Each number is 50 + 10 x the weight over its row's rms, rounded and kept within 0 to 99. Layers, rows and columns count from 0. The size before them is the row's rms in percent of the matrix's.

# down: layer 5 MLP down (transposed), 256x96, rms 0.134, rows 232-255, columns 0-95
# up: layer 5 MLP up, 256x96, rms 0.12, rows 233-255, columns 0-95
down232 103:38 50 52 52 38 60 59 41 61 52 42 48 53 71 58 74 58 34 44 61 67 52 46 37 48 60 61 47 33 57 38 50 41 66 57 57 56 53 39 53 70 58 67 50 59 67 52 42 59 46 71 53 42 45 49 40 58 59 52 55 61 36 55 58 40 56 52 73 54 55 53 39 44 30 42 62 58 41 51 52 37 61 44 31 60 50 52 56 43 52 46 35 61 39 57 60
up233 108:54 56 55 58 57 54 43 61 47 49 50 40 36 61 67 39 53 54 64 71 40 60 55 56 49 39 46 57 59 31 48 53 68 49 58 58 66 61 47 44 56 52 55 60 36 39 58 49 48 66 44 58 72 38 53 43 60 29 43 44 47 45 64 21 68 62 55 43 60 49 53 59 45 54 51 57 41 58 60 60 43 54 51 62 47 55 41 36 64 44 50 63 35 40 43 34
down233 124:51 52 58 53 36 41 49 48 64 57 32 40 31 56 51 47 60 46 53 60 43 40 79 54 49 64 46 47 53 52 57 46 38 49 68 49 59 42 40 54 55 45 46 62 51 49 65 47 49 44 58 47 44 62 56 32 51 45 63 51 48 34 35 40 57 57 69 41 51 43 50 61 42 58 48 49 58 70 54 60 19 45 46 49 50 42 78 46 50 47 33 48 31 42 47 48
up234 105:53 54 66 39 46 54 38 55 66 50 47 52 50 59 54 48 35 68 58 53 55 60 56 50 50 43 34 39 37 46 58 48 55 41 54 54 53 44 29 54 66 48 50 59 39 65 48 50 26 49 60 62 59 46 55 55 51 55 49 39 33 73 53 54 51 43 60 65 44 50 58 36 49 62 47 62 39 60 46 74 48 26 37 65 63 54 61 37 54 50 53 54 33 46 70 56
down234 108:53 44 31 60 42 49 35 55 57 43 49 58 38 44 59 53 49 59 46 42 58 47 52 38 39 43 60 43 49 67 51 31 58 37 58 55 60 73 44 44 63 49 73 62 37 40 43 49 52 51 50 42 62 31 54 43 36 46 46 47 59 36 83 51 45 61 46 64 45 45 60 55 42 64 46 63 51 47 65 45 58 47 57 63 50 55 52 38 67 51 65 65 57 54 51 52
up235 103:61 41 66 56 52 29 58 61 44 47 51 34 60 62 51 42 56 70 70 56 39 56 46 47 51 36 50 41 49 52 53 39 53 35 51 57 51 39 38 40 64 54 40 54 39 54 54 56 31 59 47 49 39 46 48 57 68 46 46 30 52 45 57 57 36 41 62 47 58 30 56 56 62 44 57 58 33 71 45 56 54 40 58 61 54 47 44 34 42 51 38 61 31 47 39 33
down235 109:26 37 54 61 42 44 49 65 65 62 42 43 45 33 41 31 43 44 57 55 56 50 48 41 64 50 47 55 51 39 48 32 55 42 49 63 48 44 52 46 48 39 52 42 53 46 58 54 49 61 52 52 44 43 28 50 22 54 37 69 54 44 48 42 44 23 49 49 35 48 52 47 42 45 47 74 44 51 73 58 53 50 51 46 48 66 65 52 48 45 40 48 45 51 32 60
up236 101:72 49 74 49 64 30 46 52 57 52 56 35 62 65 58 56 26 68 55 38 56 64 41 64 50 19 31 56 46 56 49 48 41 41 50 39 58 44 53 43 58 66 44 50 34 46 46 39 43 57 38 62 47 54 42 42 62 56 50 52 41 64 54 47 56 42 43 35 53 46 58 49 49 50 53 58 56 46 52 53 47 56 33 48 50 41 47 62 67 49 44 58 44 45 45 34
down236 095:49 54 43 61 55 53 44 66 60 41 44 42 61 46 54 41 54 36 77 49 67 44 46 37 56 68 54 47 55 48 61 76 35 52 55 49 47 40 46 44 43 41 43 57 51 56 56 40 34 47 58 62 51 62 48 61 44 58 43 58 59 46 35 31 30 62 46 48 44 33 38 51 41 45 56 69 42 36 50 45 42 37 59 29 44 62 56 44 34 50 45 61 55 46 59 44
up237 085:53 55 48 44 29 46 36 59 60 59 52 28 60 49 56 33 48 54 65 49 46 54 53 55 65 57 31 57 66 40 61 32 51 39 41 45 64 51 50 53 51 39 42 53 45 42 66 62 29 47 52 44 46 41 52 56 66 50 50 66 58 47 42 44 41 55 40 34 52 44 61 34 51 53 59 72 34 55 49 40 47 60 25 57 48 41 58 45 45 47 44 46 58 36 33 53
down237 079:40 33 48 50 67 48 56 54 44 37 57 40 46 48 58 20 39 50 47 62 60 61 48 42 40 58 37 36 33 63 46 44 44 49 36 47 61 29 38 46 42 32 45 37 49 60 32 31 61 71 41 49 39 60 60 42 42 43 50 58 48 44 55 43 40 49 42 53 41 48 39 41 45 56 58 47 55 57 70 55 57 55 48 46 49 54 45 45 39 47 59 25 50 54 54 40
up238 104:53 54 55 64 63 56 40 53 57 43 62 44 76 48 53 49 62 39 38 44 45 49 51 47 37 39 28 35 43 41 56 43 57 45 46 25 55 55 55 66 53 53 54 41 34 60 59 42 59 47 57 55 59 75 62 58 39 49 52 54 38 52 49 51 44 56 57 55 50 54 51 56 50 69 70 56 55 51 70 41 44 46 42 55 72 57 57 36 58 62 42 72 49 39 50 53
down238 099:36 61 59 46 43 54 36 47 56 56 56 49 59 44 50 47 46 54 37 46 56 51 76 50 49 55 34 41 50 41 51 63 41 28 57 76 53 40 51 38 47 34 50 57 48 56 58 31 39 38 41 55 41 31 59 53 47 43 49 51 57 67 57 61 36 41 46 60 42 46 36 64 44 31 48 56 66 36 45 55 59 53 59 35 48 53 53 78 57 47 55 50 60 53 49 38
up239 096:64 51 47 47 64 49 41 56 55 37 62 48 30 45 50 58 40 38 46 42 41 63 29 61 62 42 56 45 54 27 66 45 41 53 57 38 54 46 53 37 43 68 58 49 54 33 60 58 62 44 34 48 53 66 48 54 50 45 48 30 52 59 44 46 40 35 44 56 44 39 67 53 66 56 40 49 62 66 56 49 61 46 49 67 62 49 57 57 63 40 65 44 34 63 46 48
down239 087:35 55 53 45 87 52 44 52 41 32 53 63 58 42 45 29 60 44 56 62 54 45 48 50 44 35 61 40 61 51 52 58 60 58 59 51 40 48 55 45 42 55 30 47 58 52 51 43 66 29 58 63 54 46 42 37 50 50 55 51 45 74 51 57 49 52 43 58 66 43 52 45 43 43 54 49 57 49 42 46 63 42 76 42 44 52 52 39 42 46 65 53 45 27 54 45
up240 093:70 47 58 47 54 45 40 69 54 55 44 40 46 62 66 67 57 45 47 54 37 35 41 43 47 64 43 55 40 35 52 44 62 65 35 40 63 44 38 53 49 60 25 51 55 50 46 73 32 42 48 52 50 49 69 43 69 52 58 35 45 62 45 37 41 55 41 55 42 37 53 52 69 49 44 60 51 61 45 47 45 34 36 57 53 48 58 38 52 39 42 55 38 43 52 40
down240 116:68 72 46 62 37 51 37 61 47 54 43 49 49 53 55 49 53 33 57 40 61 43 44 64 45 57 36 51 46 41 55 56 61 56 57 34 49 60 38 51 53 50 47 48 51 53 61 70 44 70 45 49 68 55 67 47 49 54 29 42 57 54 36 31 62 65 40 46 57 45 46 40 66 64 52 59 43 62 50 46 31 40 44 41 48 39 42 47 43 29 61 55 38 34 58 44
up241 100:41 55 57 58 60 50 60 57 35 50 52 43 46 56 60 50 39 59 47 50 60 61 56 44 60 38 48 48 53 32 50 41 39 39 48 53 64 69 65 66 47 54 36 54 60 55 59 60 43 49 49 36 56 46 68 36 58 55 58 51 53 63 56 63 58 58 53 37 54 23 50 49 37 73 39 56 42 50 46 45 60 52 47 52 73 42 53 42 42 59 44 42 23 46 59 70
down241 097:53 55 46 51 44 39 53 46 56 45 50 50 23 48 55 46 58 52 55 57 46 55 50 52 36 62 61 42 54 58 50 53 67 59 37 54 32 40 53 54 41 50 37 21 49 37 36 63 64 62 50 52 38 47 39 53 58 61 33 59 47 28 42 37 45 55 58 39 30 62 61 33 57 40 59 40 58 28 54 56 49 56 45 32 46 57 56 48 60 44 58 61 58 52 40 39
up242 097:51 47 40 53 33 43 46 49 50 46 50 48 58 75 39 59 64 47 55 52 58 52 29 50 40 57 45 46 54 49 56 55 68 47 40 57 49 60 55 58 57 55 40 67 54 57 55 61 49 57 47 40 46 59 61 64 80 55 41 39 41 47 56 60 42 50 61 52 47 35 30 45 62 49 67 61 56 45 61 42 46 40 54 52 39 44 36 24 43 63 55 74 39 48 60 48
down242 088:45 33 60 46 45 44 55 58 46 48 47 58 58 37 47 55 36 47 55 60 45 67 65 44 52 18 64 44 48 47 56 57 51 65 53 44 43 46 67 34 45 43 37 58 61 57 41 51 51 47 55 43 35 37 40 49 44 47 60 47 50 42 53 70 57 57 33 51 60 59 55 66 54 33 60 54 53 39 50 62 53 50 46 59 56 41 40 75 38 56 61 50 45 27 56 30
up243 105:40 52 57 32 66 45 54 71 59 32 44 34 50 46 60 47 44 55 41 33 31 41 47 43 57 37 58 37 51 45 51 52 47 55 61 22 56 58 38 56 67 61 49 48 70 46 56 59 55 44 44 39 41 64 46 38 49 43 33 48 40 50 68 33 52 54 48 49 52 39 50 59 64 54 48 45 40 55 50 66 40 64 55 56 58 46 50 57 61 35 35 53 51 34 59 53
down243 121:55 50 36 63 36 29 46 53 37 60 65 40 54 54 56 66 53 32 64 61 53 29 56 48 41 43 33 56 54 49 32 49 43 55 28 53 53 56 52 51 38 50 44 53 37 48 59 49 47 43 54 52 63 33 68 48 58 44 56 60 46 64 34 62 59 54 41 61 56 61 50 32 57 63 64 62 48 50 41 55 51 48 40 37 53 63 38 49 45 42 30 54 55 36 53 60
up244 116:54 42 69 58 42 50 48 49 52 33 60 48 65 51 52 48 41 59 42 51 60 56 51 60 29 20 32 52 48 43 58 50 69 63 50 47 58 41 38 30 38 58 51 59 35 65 58 53 51 53 53 38 53 40 65 56 53 50 50 57 40 51 63 44 73 49 68 55 54 45 52 50 44 54 44 50 51 67 46 58 26 35 44 40 64 38 49 53 55 36 49 57 46 43 64 53
down244 129:44 53 56 56 53 51 61 45 46 55 51 58 54 38 55 48 86 40 53 48 46 48 70 44 31 43 38 35 44 61 45 53 47 53 49 68 29 64 56 39 35 52 43 64 43 49 69 53 45 57 59 41 53 40 53 52 63 63 37 69 51 49 47 34 41 67 50 52 58 56 35 39 47 41 39 59 49 51 65 54 52 38 61 48 53 52 53 71 39 43 49 43 51 57 44 67
up245 100:57 61 48 33 46 33 57 58 60 44 52 29 52 64 50 54 43 63 54 57 63 58 52 54 63 64 18 37 50 43 41 46 46 32 49 46 47 60 47 41 79 53 57 51 68 40 42 53 46 51 47 55 54 58 59 54 61 52 57 45 66 62 36 45 43 60 59 54 35 53 59 38 53 54 36 60 55 59 49 53 33 43 33 66 52 54 41 45 55 57 41 48 46 33 40 52
down245 087:51 46 64 47 48 38 45 66 60 55 46 55 50 57 67 40 48 61 45 35 54 42 47 51 58 49 59 46 52 28 57 34 46 46 55 78 65 37 58 59 61 43 41 42 41 53 53 35 46 63 44 45 40 60 45 63 32 53 49 37 42 39 50 48 36 52 44 55 54 25 44 61 43 57 64 60 61 49 46 67 56 69 52 46 48 37 46 58 39 53 57 31 56 46 68 58
up246 100:54 54 53 66 40 59 79 50 45 42 45 43 59 47 55 47 51 56 53 31 41 68 23 46 62 55 58 54 63 39 43 34 43 60 49 48 47 53 43 61 55 69 45 50 51 64 42 54 54 55 34 51 56 56 54 45 63 52 41 44 40 73 34 58 41 39 45 53 50 55 58 61 68 50 55 38 52 60 58 36 46 47 38 64 48 54 44 39 42 49 65 67 38 51 60 35
down246 101:33 39 54 56 65 54 51 48 62 60 50 50 60 57 68 52 50 59 40 47 55 41 58 36 55 36 57 45 55 69 63 51 41 65 42 36 48 51 48 69 45 62 43 55 47 57 56 40 57 46 52 57 36 52 50 41 56 55 45 61 43 51 48 41 45 45 36 49 44 41 36 47 34 54 55 60 41 51 46 44 68 38 86 34 42 54 45 56 30 35 45 55 65 57 30 54
up247 092:67 49 53 34 37 51 45 52 35 44 49 49 56 55 65 47 54 59 50 55 49 57 41 47 30 31 31 67 56 43 69 59 53 41 42 58 45 46 46 44 36 52 52 47 50 56 52 49 31 60 45 43 60 44 39 37 70 55 49 44 44 43 46 48 56 31 41 37 52 51 31 61 48 47 38 51 28 68 54 59 58 45 53 51 67 58 59 59 57 51 45 58 30 60 66 33
down247 093:48 26 71 37 55 36 64 35 60 39 51 36 50 52 56 64 39 43 47 63 37 42 40 39 62 55 61 54 54 41 55 41 41 45 56 71 36 51 49 55 44 51 59 40 42 53 44 50 44 39 69 35 51 65 57 55 41 37 54 60 38 43 40 37 47 33 54 48 45 48 35 62 45 49 73 55 65 64 59 43 53 55 39 51 38 54 58 62 38 39 53 48 51 61 49 49
up248 104:62 38 69 61 51 37 59 69 54 42 41 50 62 54 50 63 53 40 53 43 39 49 18 40 44 35 31 61 60 32 58 50 53 65 45 46 35 71 48 40 42 71 58 51 62 47 55 54 41 57 27 57 59 49 51 42 47 45 54 47 45 56 53 54 39 25 49 52 51 57 56 50 47 70 44 55 48 57 52 57 52 44 58 51 45 58 47 35 50 50 65 52 52 60 60 44
down248 100:54 54 61 54 59 69 60 43 40 64 30 52 40 55 53 55 63 56 43 52 48 51 55 41 65 59 61 65 34 54 62 54 36 41 46 64 56 47 48 51 58 58 50 50 49 40 44 35 55 41 53 36 55 53 35 55 48 33 34 60 46 35 36 49 55 44 47 33 43 74 25 36 49 44 58 46 62 43 41 51 54 59 35 50 51 72 47 45 42 65 41 58 60 33 53 58
up249 090:54 50 44 72 42 57 65 46 57 50 47 59 43 53 49 23 42 47 45 46 53 39 44 49 40 48 51 50 59 47 72 47 44 49 49 42 47 61 44 24 49 47 36 45 59 36 65 51 53 54 47 32 50 68 70 49 56 43 41 38 20 46 52 45 62 41 47 41 51 42 40 61 46 52 54 63 65 64 56 51 36 48 47 44 46 61 63 54 55 37 32 44 50 31 52 58
down249 081:41 63 45 52 45 51 35 44 59 55 57 51 47 42 63 54 58 54 55 70 42 46 61 60 48 56 42 50 42 47 65 51 60 41 65 58 37 62 52 38 37 63 59 56 48 66 30 55 56 49 58 51 45 09 36 48 41 42 42 44 65 57 49 60 48 62 70 50 43 48 48 57 28 55 44 49 45 57 42 53 44 47 43 45 32 50 53 41 57 50 46 46 43 68 40 33
up250 108:45 52 42 41 48 63 54 54 30 39 48 44 44 54 45 49 42 51 80 41 63 58 53 76 52 59 29 44 53 52 64 42 42 49 46 73 62 53 45 37 54 55 45 53 47 56 44 52 45 51 47 47 56 54 69 60 65 51 49 35 49 54 39 39 58 56 64 55 60 49 60 57 40 69 59 57 37 52 44 69 40 25 48 61 57 55 57 66 42 49 48 68 45 53 50 51
down250 107:47 71 55 62 43 46 62 28 56 62 46 52 35 36 63 44 41 59 44 55 59 48 54 60 55 40 58 52 58 46 63 51 51 69 41 47 64 41 62 31 55 50 48 48 43 37 42 50 45 52 67 57 60 51 53 55 59 58 49 43 44 54 59 59 47 40 71 52 28 64 59 43 57 59 49 63 47 47 38 59 52 39 41 35 38 32 53 63 61 62 70 58 59 51 47 66
up251 110:36 41 64 48 57 64 71 51 46 49 50 45 36 55 50 54 57 52 62 41 51 45 38 34 53 57 25 55 64 36 58 56 55 47 39 46 67 47 46 33 58 46 49 76 49 51 51 66 51 48 37 47 52 58 60 58 56 36 35 46 38 39 46 55 55 36 53 55 59 50 44 46 66 60 50 47 49 69 51 66 49 29 59 64 61 43 47 60 39 30 61 60 59 56 48 58
down251 112:66 52 43 40 42 52 38 27 37 58 36 46 45 36 38 39 61 54 48 47 51 57 53 63 54 51 59 38 55 48 54 50 46 59 62 45 55 64 63 51 49 59 34 49 49 49 46 50 46 51 50 80 34 46 46 50 47 49 53 55 53 60 34 61 21 35 68 59 49 60 26 53 40 46 47 49 40 35 44 42 48 48 45 39 52 39 59 69 69 57 46 56 56 55 61 55
up252 092:48 87 52 52 32 53 51 65 60 43 46 55 51 46 68 44 61 59 57 63 51 34 28 59 49 43 41 49 52 56 50 44 42 62 49 61 74 58 56 43 54 40 55 49 29 47 56 51 49 50 32 54 67 44 53 38 34 49 39 53 55 52 47 46 39 62 44 58 52 53 45 54 53 67 61 69 57 49 55 47 61 44 36 44 36 52 63 48 57 49 49 51 28 51 61 46
down252 083:55 57 43 59 59 51 47 56 31 62 44 61 44 60 33 53 49 43 39 44 40 31 54 42 52 39 53 53 48 44 49 48 44 38 51 45 55 76 45 52 45 58 60 35 42 45 48 73 56 28 66 47 42 54 57 56 37 73 44 47 63 62 61 51 51 60 44 51 67 37 56 56 47 56 47 60 37 64 50 44 60 54 34 57 40 49 38 59 59 63 40 33 32 64 43 47
up253 082:51 53 43 50 31 45 37 45 48 65 67 49 56 65 38 53 58 49 55 55 39 48 36 32 52 44 41 33 30 61 52 57 57 64 54 51 49 54 45 47 43 51 48 65 48 34 58 61 60 65 45 49 57 50 55 63 42 38 53 44 57 48 57 58 55 71 50 48 60 48 63 27 62 56 40 73 47 41 68 59 42 47 50 36 57 51 46 30 52 58 37 52 57 53 54 25
down253 079:46 36 51 26 54 46 63 46 35 35 49 62 46 40 31 62 44 59 50 29 49 59 44 38 63 59 58 57 59 53 58 34 40 46 44 50 45 33 61 65 30 41 58 35 54 63 28 32 60 44 55 61 43 35 48 42 64 60 39 47 44 45 52 51 54 51 43 51 45 50 32 65 52 39 58 40 44 50 55 53 58 41 35 56 45 48 54 50 41 45 46 46 64 63 44 57
up254 104:51 78 45 55 51 42 70 60 33 49 37 48 58 52 57 59 39 57 49 33 61 63 35 52 49 57 54 49 56 49 56 41 59 44 39 58 57 42 51 45 49 50 49 64 28 51 73 57 46 71 51 38 36 46 59 58 55 50 38 62 40 50 49 22 60 42 50 44 67 56 51 42 39 70 43 46 62 56 49 58 35 50 44 44 60 55 44 51 48 43 67 51 41 44 59 52
down254 109:43 49 65 56 42 57 48 42 58 49 50 33 52 42 39 38 38 60 44 50 46 59 44 27 53 46 48 59 47 40 52 50 48 78 54 51 45 60 40 37 47 29 51 64 56 56 56 41 28 52 45 52 57 53 40 67 62 51 36 47 44 63 58 39 46 51 66 44 67 72 51 41 51 43 35 72 61 57 45 57 54 43 60 36 39 44 57 57 59 52 64 48 59 64 58 35
up255 085:59 40 40 69 41 46 49 44 55 61 49 61 41 61 63 64 55 35 60 65 47 57 43 69 45 42 50 44 55 66 51 48 43 53 38 49 62 47 44 44 43 38 47 42 52 47 59 52 32 45 28 60 53 44 69 21 63 59 63 57 43 48 39 44 45 42 61 72 47 39 73 54 50 62 36 47 50 59 56 59 45 37 59 49 47 44 48 41 49 42 59 56 53 55 69 49
down255 087:37 39 48 33 41 48 47 37 34 30 49 51 36 55 54 54 65 36 41 49 48 27 55 60 62 44 62 49 47 44 42 54 52 52 47 48 44 40 37 51 34 55 54 47 61 81 52 31 59 32 47 57 50 37 35 56 40 55 52 45 45 36 60 49 50 47 56 56 43 43 45 59 47 59 63 38 51 45 63 65 50 62 70 34 56 56 47 50 58 47 37 66 56 59 51 63